From a checkpoint of a small transformer trained on Wikipedia: untied embeddings, 152M tokens.
Each number is 128 + 24 x the weight over its row's rms, rounded and kept within 0 to 255. Layers, rows and columns count from 0. The size above them is the row's rms in percent of the matrix's.

# layer 4 attention query, 96x96, rms 0.113, rows 26-62, columns 0-47
size [111 102 115 117 107 116  91  87 102  68  88  85  95  91  99  89  95 103  98  94 101 100  97 104  88  78  83  90  87  95  78  97 108  89  85  91 106]
[[109 136 120 119 123 118 122 132 102  91 119 150  90 130  84  89 120 170 162 116 176 124 144 125 127  63 149 123 148 141 133 104 143 189 101 151 126 116 129 192 123 131 159 138 139 141 118 138]
 [ 56 140 110 116 130 108 118 163 123 146 127 157 133  66 129 103 116 122 143 165 142 122 128 146 108 126 143 109 117 123 116 132 135 145 110 150 116 182 124 107 130 119 123 114 144  86 126 119]
 [162 147 120  87 120  85 141 118  85 149 147 114 136 159 121  85 127 105  95 124 113 167 138 111 130 137 139 132 192 130 131  94 123 145 128 136 131  78 137 120 131 129 150 135 119 102 132  90]
 [ 91 130 157 177 130 153 144 142 130 163  95 125  92 170 122 100 134 131 139  97 138 126 121 115 118 145 118 151 150 117 147 127  99 105 112 109  97 172 121 181 153 101 104 163 124 124 151 124]
 [147  96 120 106 178 122 122 123 134 148 154 140 125 120 130 144  95  68 141  82 135 172 134 183 155 140  89 126 115  77  93 145 135 116 102 124 151 124 162 116 144 142 120 109 166 101 151 138]
 [ 95 169 122 157 128 126  62 138 140 107 150  99 143 131 126 160 140 158 118 111 125 117 174 118 135 143 163 179 137 112 124  98 132 135 159 176 127 123 164 147 114 116 166 129 153 154 134 170]
 [131 191 153 140  87 164 136 130 147 147 143 118 120 131 114 128 168 144 148 179 157 114 108 135 155 151 120 157 110 161 140 116 149 146 104 120 143 114 109 106  89 115 179  91 123 149 151  96]
 [138  91 128 209 160 117 129 136 113 145 136 162 140 106 140 109 109 145 125 134 167 132 137 119 106 107 152 114 125  75 168 141 118  95 134 137 138  83 123 160 151 120 140  97 109 166  99 148]
 [117 110 105 118 154 106 133 150 121 163 111 107 152 156 195 158 101 122 111  93  99 141 139 121 139 128 132 106 140 131 137 110 177  91 140 123 116 141 127 118 150 155 105 102 172 131 110 175]
 [105 141 117 125 148 160  94 111  78 101 158  98 116 167 115 127 116 145 133 145 164 100 156 141 104 127 156 118 123 156 150 139 140 138 150 121 102 152 108 140 122 130 116 131  98 133 105 146]
 [169 101  91 174 162  49 127 152 157 116 155 109 121 131 116 128 118 111  90 138 110 139 159 157 143 126 121 139 130  82 108 119 113  98 168 135 112 147 136 151 135 153 118 117 156  98 162 116]
 [148 112 103 106 110 128 122 146 124  81 117 147 151 161 121 111 165  91 139 141  79 134 117 133 122 136 137 147 159  91 118 119 147 116 130 147 147 142 102 119 156 168 115 105 111 152 142 138]
 [126 159 149 124 172 141 132 114 124 175 143 111 168 144 108 124 126 115  97 162 158 151 168 159 122 146  97  93 141 107  86  97 135 129 163 130 110  99 134 201 144 140 121 112 133  76 161 147]
 [141 137 137 132  85 111 123 138  99 113 126 166 132 117  98 118 170 140 132 185 100 148 163 132 148 139  87 151 114 132 117 101 111 164 125 144 120  78  85 160 149 128 132 103 145 142 146 136]
 [148 114 120 125 156  99 105 100 150 111 111 139 126 126 118 146 100  94 139 153 126 143 151 137 120 133 125  82 168  55 163 163 135 117 132 111 126  94 165 134 144 149  67 132 112 103 123 148]
 [131  89 144 124 128 158 122 114 131 145 111 153 108 121 154  98 130 161 126 128 174 100 109 143 138 171 145 126 125  93 144  98 145 127 111 163  64 157 116 166  87 142 150 127 112 100 125 151]
 [155  91  71 116 124 114 103 100 188 155 153  93  92 165 163 113 143 113 119 130 106 119 121 108 131 137  96 122  77 140 129 145  95 119 118 107 144 168 127 115 122 137  89 106 110 118 129 183]
 [141 122 136 144 140 152  89 131 134 143  93  96 121 154 134 155 137 110 142 112 141 148 182 141 131 158 141 140 105 135 130 100 147 120 106 148 125 150 135 135  79 127 116  77 141 132 132 115]
 [150 111 156 154 158 142 115  87 108 189  81 158 196 122 141 178 105 134 140  67 128  97 142 136  96 129 126 143 121 120 152 159 118 154 126 122 124 133 109 122 128 118 138 159 152 159 147 155]
 [107 104 125 114  98 106 174  87 130 175 154 122 128  99 119 111 116  99 133 124 182 119 107 152 117 105 134 117 167 134 135 132  85 125 149 141 115 119  94 136  91 147 178 143 134 121 117 164]
 [114  80 127 124 152 121  95 124 141 114 104  63 139 113  87 152 113 133 158  96 127 149 161  95 113 142 109 144 135 127  86 160 143 135 137 118 129 123 134 111 133 165 109 148 154 101 124 129]
 [141 136 125 131 127 137 118  98 118 146 180 137 131 101 117  95 123 125 134 113  96 102 101 123 120  96 122 147 106  81 169 149 138 124 192 118 156 147 123 153 165 133 141 137 120 104 155  91]
 [138 160 185 119 129  85  95 176 132 108 143 142 118 146 132 134 154 101 130 133 119 131 139 154 126 164 128 116 150 106 108 130 137 118 142 157 143 122 117 127 182 119 129  86 152 172 150 102]
 [125 113 100 143 167 124 167  90 110 134 102 116 154 168 134 154  76 125 123 100 105 157 123 143  97 124 134 130 104 129 152 105 157 124 107 126  87 143 120 154 130 142  84 126 146 100 163 142]
 [ 71 132 148  75 125 128 138 104 129  98 127 104 120 126 136 116 113 159 102 119 100  94 114 128 126 138 150 117 134 210 106 128 117 183 144 173 150 118 121 117  88  77 126 134 159 134 111 118]
 [ 96 154 143  95 129 126 145 128 138 144 118 122 145 153  92 120 122 149 142 135 142  53 134 142 105 130 144 162 160 189 131 122 106 137 151 121 115 171 109  97 132 109 157 138 101 124 145  69]
 [136 152 114 156 132 150 173 162 157 152 184 102 146 133 126  99 110 160 116 110 147 149 136 155 111 137 162 138  87 118 140 157 161  77 145 110 134 176 116 116 116 156 142 145 157 136 143 100]
 [110 126 149 135 148 156 148 107 117 150 127 145 144 162 140 141 133  93 142 120 159 130 111 124 140 101 185 138 101 101 135 109 170 151 108 148 126 116 135 150  59 113 124 145 165  78 160 139]
 [116 100 168 121 134 154 137 154 138 135 120 148 125 100 130 130 129 139 146 107 150 174 118 108 129 120 165 111  97 120 122 120 171 102  94  92 127 115 130 121 110 140  88 127 169 105 115 183]
 [149  86 112 127 164 124 117 126 100 124 124 156 138 107 178 110 158 110 141  95 118 174 178  94 114 108 149 125 112  96 152 117 155 128 105 146  92 157 123 110 114 123 116 117 151 116 144 139]
 [119 139 124 164 183 164 170 129 136 109 123 142  81 130 152 174 107 105 136 108 140 106  88 118 138 115 178 166 112 114 155 124 135 126  64 161  87 134 142 135  68 130 116 142 160 112 160 114]
 [106 152 109 127  70 122  89 106 101 172 141 105 136 142 112  77 114 127 121 137 105 139 129 124 124 128 151 118 112 147 132 152 151 127 149 160 158 123 112 106 179 135  82 123 126 146  77  92]
 [ 74 110 141 105 105 111 142 146 134 153 146 126 153 140 163  92 127 133 113  83 100 111  81 120 111 140 143 100 118 121 101 141 131  87 156  94 149 152 125 108  87 143 145 157 181 120 110 152]
 [ 83 119 157 128 136 182 163 108 168  97 124 171 134 139 149 140 152 137 105 161 158 100 116 150 125  95 156 128 113  96 140 132  88  99 114  97 134 111 145 119 141 101 133 121  98 113 140 131]
 [165 175 105 132 165 109 137 157 139  83 112 105 128 108 102 125 160 107 118 149 159 113 100 137 137 104 172 137 146 140 116 159 187 151 109 138 100 124  99 128 129 123 134  93 131 120 176 161]
 [173 128 123 126 143 154 142 137 127  92 128 142 121 139 119 159 103  85 116 125 164 143 140 137 107  99 160 117 174 124 144 154 142 154 106 162 133 109 166 102 143 117 108 124 161 145 123 129]
 [134 156 172 140 143 132  82  77 100 103 173 130 136 131  66 106 124 145 124 128 123  66 145 125 136 121 153 101 134 137  87 139 114 127 144 179 137 113 149 136 141 116 154 106 150 141 132 164]]
# layer 4 attention key, 96x96, rms 0.117, rows 26-62, columns 0-47
size [106  93 101 112  98 102 100  86  86  87  92  98  98  93  78  93  94  98 106 100  87  94  90 108  86  91  83  95  94  89 126  94 109  88  88  98 102]
[[ 92 115 159  98 122 159  98 137 137 134 181 163 132 101 111 165 154 135 110 133  88 146 102 121 123 112  92 139 118 129 107 148 127 124 121 122 104 121 100 149 102 128 101 104  97 122 156  96]
 [152  93 149 159 106 134 109 165 160 115 119 165 117 136 124 151 178 109 135 151 126 149 105 107 122 163 106 138  98  98 149  88 151 140  90 131 108  91 101 153  94 133 119 128 130 125 129  99]
 [133 125 150 103 125 127 106 182 136  88  93 118 136 122 122 121 136 132  90 144 111  84 138 119  89 124 115 131 177 149 146 156 130 111 175 155 152 117 142 133 138 114  84 100 138 116 173 154]
 [118 143 123 121 112 101 117 168 163 155  92 103 157  88 161 137 162 126 121 124 138 125 112 107 114 161 141 120 106 131 137 127 121 102 102 110 136 112 153 121  98 130 129 147 137 118 139 107]
 [144 119 130 141 120 176 166 125 127 152 140 114 130 118 126  98 152 153 187 152 143 112 134 166  93 148 117 132 160  99 135 152  85 119 139 130 163 109  93 132 150 105 120 108 127 162 117  78]
 [110 137 129 150 114 118  77 138 165 148 126 163 170 162 127 148 141 100  91  92 143 139 159 146 157 122 137 165 187 117 116 118 100 109 105 141 129 142 138 117 158 144  91 154  74 102 101 102]
 [131 117 107 130 146  91 158 148 154  97 134 154 133 145 162 130 166 116 120 144 115 101 107 139 132 145 161 133 142 100 102 126  70 109 106 158  83 139 114 118 142 129 109 151 127 126  84 178]
 [125 120 143 136 155 101 105 160 101 103 117 152 106 103  91 121 172 151 120 154 128 134 137 165 104  97 115 101 152 150 144 122 132 120 138 154 140 120 147 127  86 130 150 121  95 148 126 150]
 [118  91 121 115  75 144  99 130 150 181 134 107 152 130 139 133 117  94 116  97 175 182 145 173 147 140 135 159 133 138 137 129 134 117 136 106 124 106 120 149 146 159 133  73 160 143  97 112]
 [161 111  91 106 143 153 162 140 110 128 109 127 121 125 153 105 140 137 140  99 127  96 151 138 180 100 155 156 113 104  86 158 109 170 117 146 115 123 121  88 147 154 127 142 108 109 137 136]
 [162 109 120 105 146 145  92  99 109 154 123 129 171 116  98 127 110 107 148 169 101 141 135 166 143 121 151  79 106 129 145 150 108 126 137  88 144 121 123 125 111 152 116 102 157 104 113 145]
 [149 137 119 116  96 118 160 156 128 104 147 139 123 161 105 101 150 117 102 100 135 104  60 147 114 105  93 155 127 104 130 110 125 156 118 132 108 107 140 102 178 177 128 122 161 137 157 114]
 [125 125 126 133 149 119 165 113 143 133 114 150 146 144 113 103 155 152 142  98 117  93 134 106 110 146 111 151 167  90  95 130 101  93 160 148 121 179 110 137 145 141 152 124  86 106 168 108]
 [122 154 134 122 113 127 153 124 157 124 105 114 106 171  53  83 160 193  99 151 147 122 109 129  77 148  95 148 133 109 123 112 137 131  90 148 104 110 129 133 125 137 107 120 153 126 147 112]
 [ 93 154 153 151 167  65 130 138  98 109  84 160 115 157 160 119 124 140 147 127 115 126  83 114 119 132 115 122 118 125 176 140 155 116 147 118 128 181 158 136 109 141 117  93 116 120 148 147]
 [ 92 120 140 130 146 113  68 120 164  99 128 144  88 132 129 139 121 112 156 154 123 117 110 130  95 136 121 110 130 123 119 169 129 138 124 117 113 100  92 113 136 163  97 112 183 122 126 123]
 [ 97 103 106 149 125 170 101 162 132 134 138 102 126 130  98 138 121  84 102 130 112 152 110 102 114 134  91 140 160 149 144 140  82  99 123 105 100 114 113 152 145  95  98  93  89 129 131 124]
 [138 144 127 122 125 128 118 143 122 114 115 150 104 165 143 168 117 143  76 136 117 117 133 118 170 103 130 113 144 101 110  78 120 109  94 136 129 125 117 138 134 109 121 114 135 142  87 138]
 [167 106  93 125  99 120 167 113 120 142 104 159 158  90 126 117  86 140 140 153 130 162 132 129 128 129  87 124 152 118 138 141 157 164 162 119 130 157 113  88 122 142 138 121 115 151 111 114]
 [136  95 107 131 122 134 149 123 126 137 175 157 105 113 141 160 128  82 157 171 123 131  92 136 100 123 131 124 116 126 152 115 158 141 136 129 167 159  70 114 148 142 135 127 122 137 151 117]
 [138 165 134 150 124 137 109 122 107 118 127 121  98 118 153 157 132  94 161  76 103 144 126 130 127 103 110 124 131 119 121 129 137 129 106  95 129 118 143 112 173  94 107 146 148 123 143  94]
 [117  93 126 110 154  92 179 151 132 131 160 128 149 148  97 125 116  94 151 138 114 155 147 105 136 104 148  63 129  87 157 115 177 121 144 108 121 174 128 129 115 100 152 105 101 143  99 100]
 [147 138 123 111 150 140 135  98 106 136  87  92 135 158 114 116 130 139 128  95 170  88 103  88 143 105 125 136  99 144 137 172 132 148 120 141  96 125 131 106 128 147 131 148 152  95 165 158]
 [121 135 101 147  83 156 126 103 150 135 160 104 157 124 173 127 132 112 141 172  97 148 176 122 122 181 132 107 123 124 119 129 134 109 141 102 144 115 110 189 105 136 116 102 122 159  92 149]
 [133 123 124 137 152 110 115 156 125 104 137 148 115 152 143 127 124 112 116  73 145 101 140  75 173 130  99 100 181 119 112  85 126 101 166 110 125 165  97 128 134  96 141 147  99 164 166 144]
 [102 145 146 161 130 108 132 157 150  89 169 136 127 131  97 125 126 113 134  97 138 108 103  95 159  99 102 121 150 126 108 110  98 122 138 126 132 111 135  93 180 109 114 126 145 125 153  89]
 [168  95 158 146 131 108 164 103 108 103 155 120 137 108 196 134 130 153 120 126 114 119 167 127 117 122 161 138 149  73 121 110 104 162 110 122  88 166 146 120 119  82 109 175 146 178 162 127]
 [189 128 133 146  88 135 179 139 122 118 108 161 143 160 131 160 153 104 128 104 119 112 132 115 153 110 113 104 124 137 102 125 133 149 112 167 137 149 161 127 133 113 122 138 120 169 172  99]
 [135  78 126 153  95 158 150 116 113 162 117 134  94  96 109 139 130 153 137  89 140 139 156 129 154  63 114 161 125 147 123 131 104 127 133  82 145  89 150 122 137  96 151 116 166 144 162 155]
 [119 130  82 141 122 134 119 110 120 107 122 133 130 109 129 183 124 142 132 159 138 140 163 138 144 129 132 131 117 116 123 161 134 154 135 167 140  95 150 101 111  91 138 186 120 126 125 128]
 [143 119 128 142 147 113 177 143 140  96 137 136 158 141 141 155 107 123 147 144 100 112 144 128 168 137 146 116 130 115 144 109 137 188 127 170 159 136 158 136  77 130 132 193 114 145 145 142]
 [132 119 168 166 134 117 103 131  95 113 157 131  82 125 106 133 172  99 121 141 139 138 122  73 156 117 134 128 155  91 124 113 126 130 169 153  65 138 101 130  98  94 172 161 127  87 171 110]
 [124 108  92 159 127 129 136 166 166 144 142 167 108 111 112 146  93  81 148 120 104 154 102 154 138 128 125 175 114 117 139 119 108 114 144 161 132 135  99  80 153 132 118 122 110  91 160 148]
 [108 108 111 149 153 132 140 107 154  82 118  88 124  58 139 137 136  90 152 154 129 138 146  99 119 101 120 143  92 152 141 121 101 141 121 142 146 119 151 138 105 122 175 141  84 159  99 152]
 [ 79 128 135  99 177 116 126  87  88 112 153 157 114 170 135 125 124 146 150 163 127  80 153 122 129 134 130 144 176 101 157 131 154  98 147 116 132 124 137  94 133 162 146 106 129 148 141  89]
 [126  77 134  90 135 144 131 136  96 112 115 161 161 121 164 140 114 130 122 120 116 130 159 118 123 132 203 115  86 135 148 139 128 155 162  98 138  96 184 145 132 151 173 136 147 127  97 121]
 [123 112 107 111 100 140  89  92 165 131 128 156 139 154  94 117 148 144 118 106 119 135 111 145 140 103 165 121 117 142 140 120 104 187 175 138 123  96  82 120 104 120 107 113 134 159 115  76]]
# layer 4 attention value, 96x96, rms 0.119, rows 0-31, columns 0-47
size [112 107  98 113 109 102 111 112 107 102 113  98 106 106 110 110 123 100 106 103  96 110 101 111  99 108 102 108 111 108 111 100]
[[127 175 114  88 115 129 126  66  67 141 131 128 129  85  88 131  92  85 114 143 131 118 122 167 134 132 123 161 110 128 130  96 140 132 151 105 159 144 138 117 131 145 104 148 131  80 117 164]
 [172 155  95 143 130 167 100  97 164 116 105  82 146 124 129 137 128 128 128 123 134 131 153 121 116 170 128 120  97 136 149 151 179 139 145 127 122 135 109 126 130 163 129 108 138 146 114  79]
 [ 88  98  93 132 131 142 136 143 141 109 161 120 178 186 131 111 117 156 123 115 122 132 147  96 145 102 122  90 116 123 154 137  83  93 117 169 113  77 108 133 134 200 103 167 122 150 140 137]
 [116 141 125 170 113 157 156 109 120 127  90 129  99 154 127  87 130 149  49 118 122 154 132 138 110 150 161  94 126 149 105 137 130 172 128 131 162 121 101 184 122 118 127 128 118 111 147 135]
 [139 146 127 124 158 140 135 143 121 163 100 118 151 151 126 127 108 181 128 130 133 110 148 122 126 150 164 139 156 113 135  80  92 139 134 156 136 129 145 175 118 138 149 138  81 111 109 105]
 [104 149 162 146 106 116 115 143 117  73 127 146 154 121  75 112 110 116 107 154 128 118 140 114 149 130  82  79 139 162 109 149 117 158 110 157 110 123 135 153 152 135 127 143 117 170 150 126]
 [143 135 142 163 135 132 147 127  95 147 141 136 134 111 130  94 169 135 113 142  99 127 121 139 107  93 142 153 100 170 165  82 126  87 166 128  83 111 162 123 126  98 160 115 147 129 100 105]
 [ 92 152 177 151 135  92 120 139 114 113 180 119 128  88 130  93 105 135 105 116 125 127 117 152 127  98 152 140 166 107  89 102 104 148 173 160 116 141 128 158 132 103 117 117 113  98  72 116]
 [149 108  95 120 109 135 109 160 113  95 113 157 137  99  80 119 128 119 142  90 124 181 174 149  86 150 100 159 149 154 146 123 143 151 154 188 133 120 130 139 141  98 138 121 128 108 136 102]
 [143  89 152 162 129 133 139  95 124 118 112 169 128 138 148  99 114 130 107 156 134 146 107 109 140  93 154 138 146 103 152  77 130 144 136 118 104 175  82 118 123 134 147 119 136 130 137  98]
 [128 127 144 139  90  90 145 158 186 129 128 113 148 143  77  80 125 170 102 155 121 124 155 158 150 101 126 104 123 133 128  94 144 132  91 144 113 131 112 118 126 147  89 109 105  76 130 162]
 [101 147 137 131 137 123 148 122 155 198 130 113 175 134 110 130 109 117 148 112 136 139 130 121 131 186 140 162 130 152  92 146 143 151 121 125  97 165  95 135 141 151 127  90 132 106 156 144]
 [137 132 124 140 118 160 128 107  91 110 146 133 117  89 111 128  73 144  90 165 172 114 127 130 150  96 104 139  92 125 165 118  93 164 104  82 126 157 139 153 132 145 139 130 114 123 105 119]
 [110 172 108 144  85 140 136 143 143 123 114 159 129 127 135 138 135 151 168 119 118 135 127 157 110 128 109 131  93 150 125 109 182 140 128 108 124 136  94  98 132 166 112 143 148 108  58 135]
 [112 117 167 109 163 136 125 122 141 120 105 165 140 152 101 124 115 145  99 153 176 137  72 115 130 152 126 140 104 152 109 141 160 162 163 114 120  65 129  83 116 127 110 134 128 124  95 102]
 [132 160  84  90 141 114 108 146 165 174 132 143 130 135 144 127 108  98 185  97 152 128 142  84 147 106 131 144 149 124 119 124  99 140 101 107 115 147 137 154 120 126  93 129 141  81 130  99]
 [129 110 124 187 131 122 101 157 146 129 159  77 135 121 133 173 115 136 170 107 162 144 147 118 144 149  87 166 150  90 127 129 137 133 117  96 128 115 120 130 115 145 162 113 152 113 119 108]
 [101 109 132 106 155 130 103 112 101 165  96 121 128 157 119 124 159 144  89 109 152 107 112 151 100 153 167 136 104 131 134 154 165  90 116 161  96 147 145 158 100 131 152 131 173 134 125 110]
 [116 135 125 108 178  93 127 148 140 129 131 105  94 155 147  93 102 143 137 113 155 111  84 121 129 114 142 148 158 141 150 127 105 108 190 143 130 145 108 165 112 157 126 114 125 175 177 135]
 [ 91 133 120 114 111 125 148 121  95 151 125 106  75 107 142 117 126 105 118 160 113 109 114 130 116 171 140  99 141 106 166  87 140  90 129 111 128 143 175 135  84  95 128 102 122 156 131 121]
 [140 127 129 111 113 157 141 134  93 119 161  95 148 162 142  87 146 193 138 121 125  64 136  85 137 145 176 134 160 123  89  90 143 126 113 125 128 147 147 118  87 160  89 101 126 152 149 130]
 [113 118 182 129  97 120 156 149 127  83 129 132 157 122 131 100  85 148 130 165 154  95 131 136 111 145 132 107 163 149 120 130  91 103 113 151  83 105 116 152 103 115 154 130 135 123 106  90]
 [136  93 191 129 120 131 155 109  72 179 164 121 145 149 142 144 104 121 123 131 126 119 114 112 162 111 114 131 140 110  78 123 137 172 167 118 116 142  81 123 132 124 120 139 117 120 118 134]
 [130 141 158 122 121 136  99 125 147 142 107 107 122 104 153 137 160  99 129 121 133 114 101  83 119 114 158 133 105 130 150  89 123 139 125 160 168 103  83 129 126 134 129 142 113 132 144 129]
 [123  80 171  82 144  96 123 160 111 139 113 170 126 118 110 132 141 154 135 157 124 114 128 121  90 109  93 131  81 139 144 150 125 103 112 134 147 187  93 160 134  96 117 100 106 101  88 136]
 [135 142  90 133  67 123 119 126 132 110 122 115 137 151 119  87 112 122 131 119 120  95  98 124  99 146  97 127 107 118 141 115 171 160 143 141 131 119 100 117 178 124 133 145 121 141 108 127]
 [190 130 110 155 137 141  89 106 113 176 165 150 131 175 110 151 142 139 129 109 104 128 128 119 140 134 120 154  95 140 138 135 107 148 129 180 102 153 129 156 127 145 109 160  71 140  86 139]
 [116 121 120 111 115 144 135 132 111 121 145  97 155  87 153 157 171 144 152 120 154 162  96 160 131 108 127 138  92 105 125 145 150 117 152 134 139 155  97 131  87 155 127  86 120  85 148 113]
 [118 150 138 100 132 124 157 130 127 134 137 170 129 141 122  97 164 133 116 115 150 153 117 101 133 160 107 121 136 137 138 149 143 150 168 143 122 120 164 171 119 114 118 117 142 165  64 184]
 [ 90 104 105 115 115 114 138 118 149 147 136 114 130 101 116 148 120 123 137 114 140 151 137 161 150  96 121 206 163 142 138 124 100 105 142 116 115 130 105 138  54 166 125 138 164 125 123 139]
 [137 157 138  99 165 146 125 117  85 159 135 142 136 151 114 156 124  91  95 171 152 112 124 159 112 149  92  98 105 100 111 122 136 104 158  95 144 115 128 116 101  92 134 126 121 102  95 128]
 [ 73 139 160 124 156 140 151 136 129 139 149 109 119 128 144 156 133 199 165 138 111 122 137 161 119 116 107 106 143 140 129 134 155 214 118 154 133 110 123  99 144 131 114 145 127 142 187 122]]
# layer 4 attention output (transposed), 96x96, rms 0.112, rows 0-31, columns 0-47
size [112 112 114 121 112 116 114 117 121 112 123  99 107 119 124 115 127 102 116 109 107 125 107 122 102 116 107 115 123 112 125 114]
[[140 129 154 104 101 159 158 129 150 139  91 108  88 143 134  76 120 172 137 128 119 128 147 112 142 152 110 148 124 115  88 115 160 149  73 159 113 150 136 176 148 164  78 155 116 104 137 140]
 [118 154 132  72 168  91 119 116 102 126 141 134 123 147 157 132 165 112 112 133 112 131 110 104 104 155 123 132  93 155 118 113  95 168 143 105 118 161 113 167 152 175 148 148 142 119 137 123]
 [125 134 112 165 119 127 144 107 135 139 124 115 114 142 115 161 117  97 116 131 126 109 132 107 117  94 165 114 133 119 132 142 101  68 164 102 132 111  99 168 157 134 121 127  93 116 142 128]
 [133 155 125 159 156 134 149 114 112 132 150 121  78 119 133  95 111 126 120 146 167 105 129 158 154 163 139  78 138 146  94  93 114 105 141 126 127  98 141 133 128 106 157 124 134 163 123 118]
 [182 116  94 146 112 136 108 108 148 195 106 133 133 120 126  82 128 112  96  94 116 150  89 136 140 133 123 111 101 137 110 117  86 106 130  83 131 111 167 100  92 124 115 116 181  94 138 148]
 [128 174 115 111 135 125 115 152 147 130 113 131 160 116 133  79 140 120 124 108 114 119 115 149 144 144 101  99 187 106 120  97 116 129 129  96 132 131 145 139 146 150 104 110 111 132 132 126]
 [136 118 114 111 135 181 121 125 115  91 150 147 128 124  95 118 117  92 131 151 133 153  97  99 106  98 110 139 122 176  97 145 159 113 144 181 114 141 144 116  85 137 141 108 124 142 118 148]
 [128 131 145  78 113 175 139 137  83 150 130 128 160 139 130 132 101 153  91 137 139  61 148 104 138 109 141 144 131  75 138 133 166 132 130 116 101 151 133 143 151 146 118 112 131 129 121 131]
 [110 132 156 127 136 153 148 164 134 147 142 102 117 133 107 157 123 128 137  75  73 103 102 170 129 151  90 157 100 186 105 163  99 148 117 150 129 138 145 128 128 136 132  86 150  90 109  88]
 [123 111 174 109 140 133 110 125  87 124 128 134 135 197 126 118 142 139 107 129 144 117 110 113 111  99 127  81 174 150 141 128 124 124 148 135 167 141 124 145 142 139 145 139 187 131 116 109]
 [190 172 125 113 167 120 150 110 137 132 130 119 108 134  78 154 130 133 143 118  98 111 146 142 129  84 102  96  89 135 127 107 157 131  88  76 129 149 145 110 154 127 128 139 142 114 135 165]
 [176 121 161 125 127 111 165 139 143 166 124  77 148 173 150 106 131  78 151 116  80 133 146  95  76 108 120 130  82 121 114 127 132 125  83  97 129 151 138 108 133 109 151 141 158 132 121 104]
 [ 99 158 142 127 112 149 118 104 161 127 166 127 117  89 123 118 125 143 122 125 150 116 120  90 128  95 150 173 147 158 157 110 160 111 132 115 104 159 160 174 132 141 147 129 118 111 151 118]
 [133 135 132 122 143 149 158 158 136 117 141 174 150 131 157 128 150 101 184  70 149 181 124 115 107 133 171 114 120 151 104 110 122 163 102 123  84 136 174 131 134 113 145 138  90 104 101 117]
 [113 120 155 105 124 150 148  94 135 102  98 168 108 141 107 107 124 122 119  92 131  92 135 116  90 114  58 120 145 153  93 137  66  99 122 108 135 132 136 133 149  80 146 143 125 160 183 151]
 [ 83 160 110 137 173 162 130 137 107 178 115 141 103 159 163 125 122 129 127 142 133 125 124 117 117  86 122 119  95  78 142 107 131 117 103 107  75 113 101 112 102 131 123  97 129 158  82 130]
 [108  99 156 121 100 132 179 116 117 155 130 175 159 112 156 131  84 116 113 134 113 120 130 117 101 140 152 167 106  99 155 141 133 135 128  73 149 126 148  69  98 114 148 102 140 113 138  61]
 [151 128 129 108 134 143 171 152 114 107 135  88 143 154 119 141 146 117 110 154 154 156  95 167 100 152 156 132 110 115 141 173 156 104 108 113 108 147 134 137 138  97 175 175 147  88 116 171]
 [108 117  97 136 137 161 126 135 117 115 139  97 179 147 106 182 108 143  76  91 129 122 116 129 141 133 111 121 121 107 168 112 137  91 107 136  94 149 103  89 145 181 136 128 141 156 158 145]
 [108 166 110 118  71 147  97 172 127 140  87 119 118 136  95  83 133 117  81 115 122 133 127 118 143 137 176 149 118 129 107  93 158  81 119 188 136 119 141 147 112 112 123 117 124 138 126 193]
 [151 135 106 158 128 127  96 127 113  73 111 107  96 127 120 129  81  91 138 105 127 141 118 106  79 128 136 157 175 133 139 110 121 156 117  65 138 131  86 145 102 131 121 136 149 153 120 138]
 [ 72 114 200 117 122 132 124 118 119 147  97 142 151 107 107 135 104 134 132 144  86 102 119 129 143 126 166  80  85 187 147 135 163 158 139 149 115 118 100 128 108 120 121 118  92 158 132 162]
 [111  76 153 164 161 118 115 120 138 138  93 147 145 170 133 143 126 102 145 165 107 124 149  88 125 152 109  94 135 112 130 123 102 120 131 108 136 152 175 125 139 117 136 132  66 127 119 143]
 [ 84 115 146 141 139 126 126 137  95 185 145 126 127 114 119 146  88 120 149 120 102 149 103 137 176 161 104 110 131 109 146 153 122 128 166 135 167 118 123 148 135 149 150 133 133 146 116 143]
 [ 84  94 123 151 143 179 123 110 131 124 116 132 115 157 121 156 100 109 149 121 113 134 145 124 145 128 143  98 110 106 121 106 123 143 110 137 120 113  96 152 117 113 146 133 156  91 120 175]
 [119 157 134 103 146 127 107 102 122 119 134 122 132 143 113 130 125 129 130 135 154 144  91 152 108 131 117 182 150 120  59 135  89 144 131 125  88 133 146 153 158 151 142 109 100 136 108 112]
 [145  97 123 148 127 122 152  85  60 109 137 101  86 115 156 113 156  94 125 126 119 157 125 121 121 170 140 151  90 126 152 122 129 118 151 116 107 197 130 135 143 127 131 109 140 114 124 154]
 [ 80 151 131 102  90 120 162 142 136 148 156 106 154 150 162 128 122 128 150  97 100 118 174 103 128  82 146  85 148 194 127 121 131 117 132 127 163 144 116 120 137  98 102 103 176 133 151 135]
 [153 135 112 149 121 132 117 179 129  93 135 167 159 113  87  91 138 105 126 109 152 124 164 126 118 153 130 118 148 148 126 143 104 139 130 106 129 111 148 133 208 128  92 127 126 130 112 135]
 [167 110 109 135 153 150 133 161 129 149 102  97 156 155 161 132  97 125 112 142 114 141 171 142 111 129 167 131  88 154 176 107 130 129 143 165 133 160 162 124 114 130 129 114  82  86 170 129]
 [112 116 139  95 114 141 149 148 138  65 139 130 130 123 122 133 154 121 133 133 141 133 133 136 140 162  91 126 128 168 141 126 137 117 150 116 129 111 113 133 124 126 149 110 101 112 155 151]
 [123  85 136  92 146 155 131 145 153 112  86 152 147 107 114 124 146 159 146 107 157 118 129 144 118  92 125 114 145  50 136 123  83 105 110 118 155 161 103 137 126 119 107  90  69 112 126 117]]